Part of a small language model's weights: MLP 512 SwiGLU.
Each number is 200 + 40 x the weight over its row's rms, rounded and kept within 0 to 999. Layers, rows and columns count from 0. The size before them is the row's rms in percent of the matrix's.

# layer 3 MLP gate, 512x160, rms 0.0767, rows 192-197, columns 0-79
094,262,125,184,196,298,208,237,177,209,185,178,253,199,222,218,177,210,180,256,243,339,162,181,295,140,258,176,108,191,255,209,179,164,168,208,216,188,205,203,219,220,223,170,241,222,187,281,243,215,234,214,224,182,181,178,209,228,205,225,143,244,231,199,215,263,266,204,244,178,213,236,173,183,190,181,122,210,240,212,109
104,271,192,136,216,96,123,184,227,218,176,210,188,216,171,229,168,150,190,210,174,195,198,224,264,190,307,244,216,246,167,182,190,115,229,243,213,190,197,222,119,209,157,220,198,255,243,301,183,223,252,203,187,172,120,139,235,231,134,164,172,231,189,141,235,222,246,193,241,181,218,229,281,199,239,237,190,167,230,236,238
100,242,147,179,164,99,147,163,151,219,179,188,151,179,266,186,160,187,224,209,188,173,159,207,250,197,180,142,188,226,184,226,234,189,180,159,207,193,174,177,195,179,175,239,158,206,189,192,200,222,250,149,214,244,263,218,237,229,228,233,147,175,172,234,248,182,163,332,313,232,240,203,230,227,157,279,177,199,198,184,169
092,195,108,180,131,189,125,196,179,200,234,215,132,152,189,157,102,247,239,176,132,224,129,205,166,137,191,176,237,258,236,272,230,244,166,214,226,209,209,178,146,151,217,188,184,181,235,194,167,214,263,209,213,167,222,224,186,264,250,126,158,248,210,219,184,133,227,287,239,176,212,251,169,195,191,260,177,111,185,197,156
099,201,242,183,161,181,187,248,243,232,135,187,217,227,225,232,281,209,194,205,230,203,139,253,175,202,244,203,174,149,238,205,157,270,233,216,231,259,247,224,227,203,140,248,254,203,194,242,235,252,147,169,226,110,242,215,126,179,92,248,161,199,269,223,210,192,248,155,193,248,176,147,78,200,197,217,169,243,247,274,157
102,137,240,218,124,267,192,204,157,247,193,294,217,262,295,190,173,276,196,190,217,191,108,191,250,135,187,183,129,225,200,251,150,158,230,266,202,174,127,222,203,183,193,178,188,182,193,169,208,210,207,218,174,174,187,153,270,196,200,183,153,212,181,219,201,193,207,278,170,228,231,225,249,153,262,227,189,263,208,190,178
# layer 3 MLP up, 512x160, rms 0.0719, rows 192-197, columns 0-79
098,261,159,167,171,271,216,156,205,251,204,224,224,236,137,282,222,130,205,247,190,199,173,179,186,165,237,217,129,224,155,232,213,136,198,231,188,204,167,176,176,212,291,155,139,216,197,204,219,216,165,235,185,169,170,231,136,182,178,244,249,205,243,192,244,268,157,160,194,158,204,257,171,152,209,211,196,178,229,178,179
110,99,244,145,206,152,177,259,270,146,254,219,166,195,212,275,254,240,217,225,205,195,210,181,171,242,217,132,227,231,194,220,157,200,207,169,200,241,273,198,168,146,163,148,181,233,211,205,280,204,233,160,242,206,221,243,101,227,171,209,222,142,188,187,202,178,153,280,192,140,204,197,194,185,199,205,150,240,219,264,250
102,185,171,233,201,208,175,248,162,180,235,264,190,155,241,160,260,183,262,241,119,227,164,178,187,279,196,194,249,230,173,253,225,267,206,189,214,241,168,241,136,214,234,135,135,253,189,158,222,224,211,234,198,179,111,238,190,230,222,188,202,166,273,241,135,220,109,186,266,173,198,190,184,223,205,193,265,262,173,263,239
094,149,145,197,201,192,193,140,130,306,170,210,212,233,196,135,231,277,209,229,258,254,174,197,210,178,214,190,150,198,193,216,206,154,212,147,152,293,222,134,223,221,174,187,210,188,160,143,134,247,143,230,216,178,212,235,120,198,244,234,93,214,205,169,212,173,162,211,219,136,220,214,220,192,158,200,155,61,226,277,155
096,179,155,165,264,209,150,197,205,219,170,105,214,236,195,199,214,188,226,276,192,181,201,173,205,217,240,119,193,136,253,201,257,233,181,193,230,188,196,255,227,200,140,139,215,209,178,185,256,164,234,215,186,236,200,215,151,179,135,181,128,181,194,212,194,176,175,154,161,167,191,119,154,226,248,166,159,191,278,193,147
099,212,245,136,243,171,180,252,176,137,218,191,228,207,144,186,183,217,234,221,235,253,191,218,215,166,197,222,119,205,230,225,273,243,288,159,261,163,263,226,146,166,294,176,169,211,118,291,170,138,229,141,200,142,221,245,187,283,203,146,149,204,182,166,172,266,232,175,133,197,157,236,245,192,217,203,231,158,198,175,164
# layer 3 MLP down (transposed), 512x160, rms 0.0755, rows 192-196, columns 0-79
096,151,207,259,234,144,191,161,169,202,150,225,135,216,180,248,213,165,215,206,171,160,194,125,198,241,189,208,216,234,219,212,208,240,258,104,187,253,136,137,147,207,162,204,104,155,178,150,167,214,65,186,207,223,199,213,261,180,134,222,234,148,208,230,184,238,185,106,174,209,239,240,229,141,173,211,238,169,190,231,177
109,187,233,134,155,188,171,208,178,172,226,230,197,186,257,240,143,164,168,184,241,120,214,207,172,233,170,246,119,176,202,289,137,144,209,157,193,183,199,161,192,129,228,189,184,115,282,110,152,173,196,154,242,172,234,244,150,166,196,224,206,141,232,215,213,253,184,133,162,206,210,203,195,209,175,141,240,174,196,209,221
106,165,266,230,187,259,141,214,175,221,137,204,255,190,196,174,217,147,221,219,167,221,216,207,141,208,227,204,162,180,244,242,148,232,262,242,128,241,159,172,165,192,221,136,283,132,232,143,193,176,156,246,157,162,131,261,180,236,192,155,252,224,290,142,265,345,166,168,170,194,203,197,163,189,159,141,242,227,216,265,138
096,257,211,168,167,227,235,228,171,213,272,228,176,224,216,270,195,150,189,162,195,266,177,170,191,194,235,238,226,250,234,198,256,211,173,186,205,193,124,245,147,159,285,240,208,256,167,203,182,161,221,207,239,186,295,223,226,181,160,157,220,226,167,236,185,148,188,249,267,262,256,137,169,228,204,234,200,113,258,152,168
093,213,220,140,194,115,176,227,223,248,270,137,211,155,234,142,187,189,245,252,145,213,170,253,205,237,183,139,218,160,237,211,254,241,172,172,229,237,232,189,232,229,195,219,151,155,164,228,229,242,217,208,242,246,234,238,153,152,154,188,195,221,175,191,255,208,210,166,156,238,194,223,174,171,253,224,218,284,211,154,217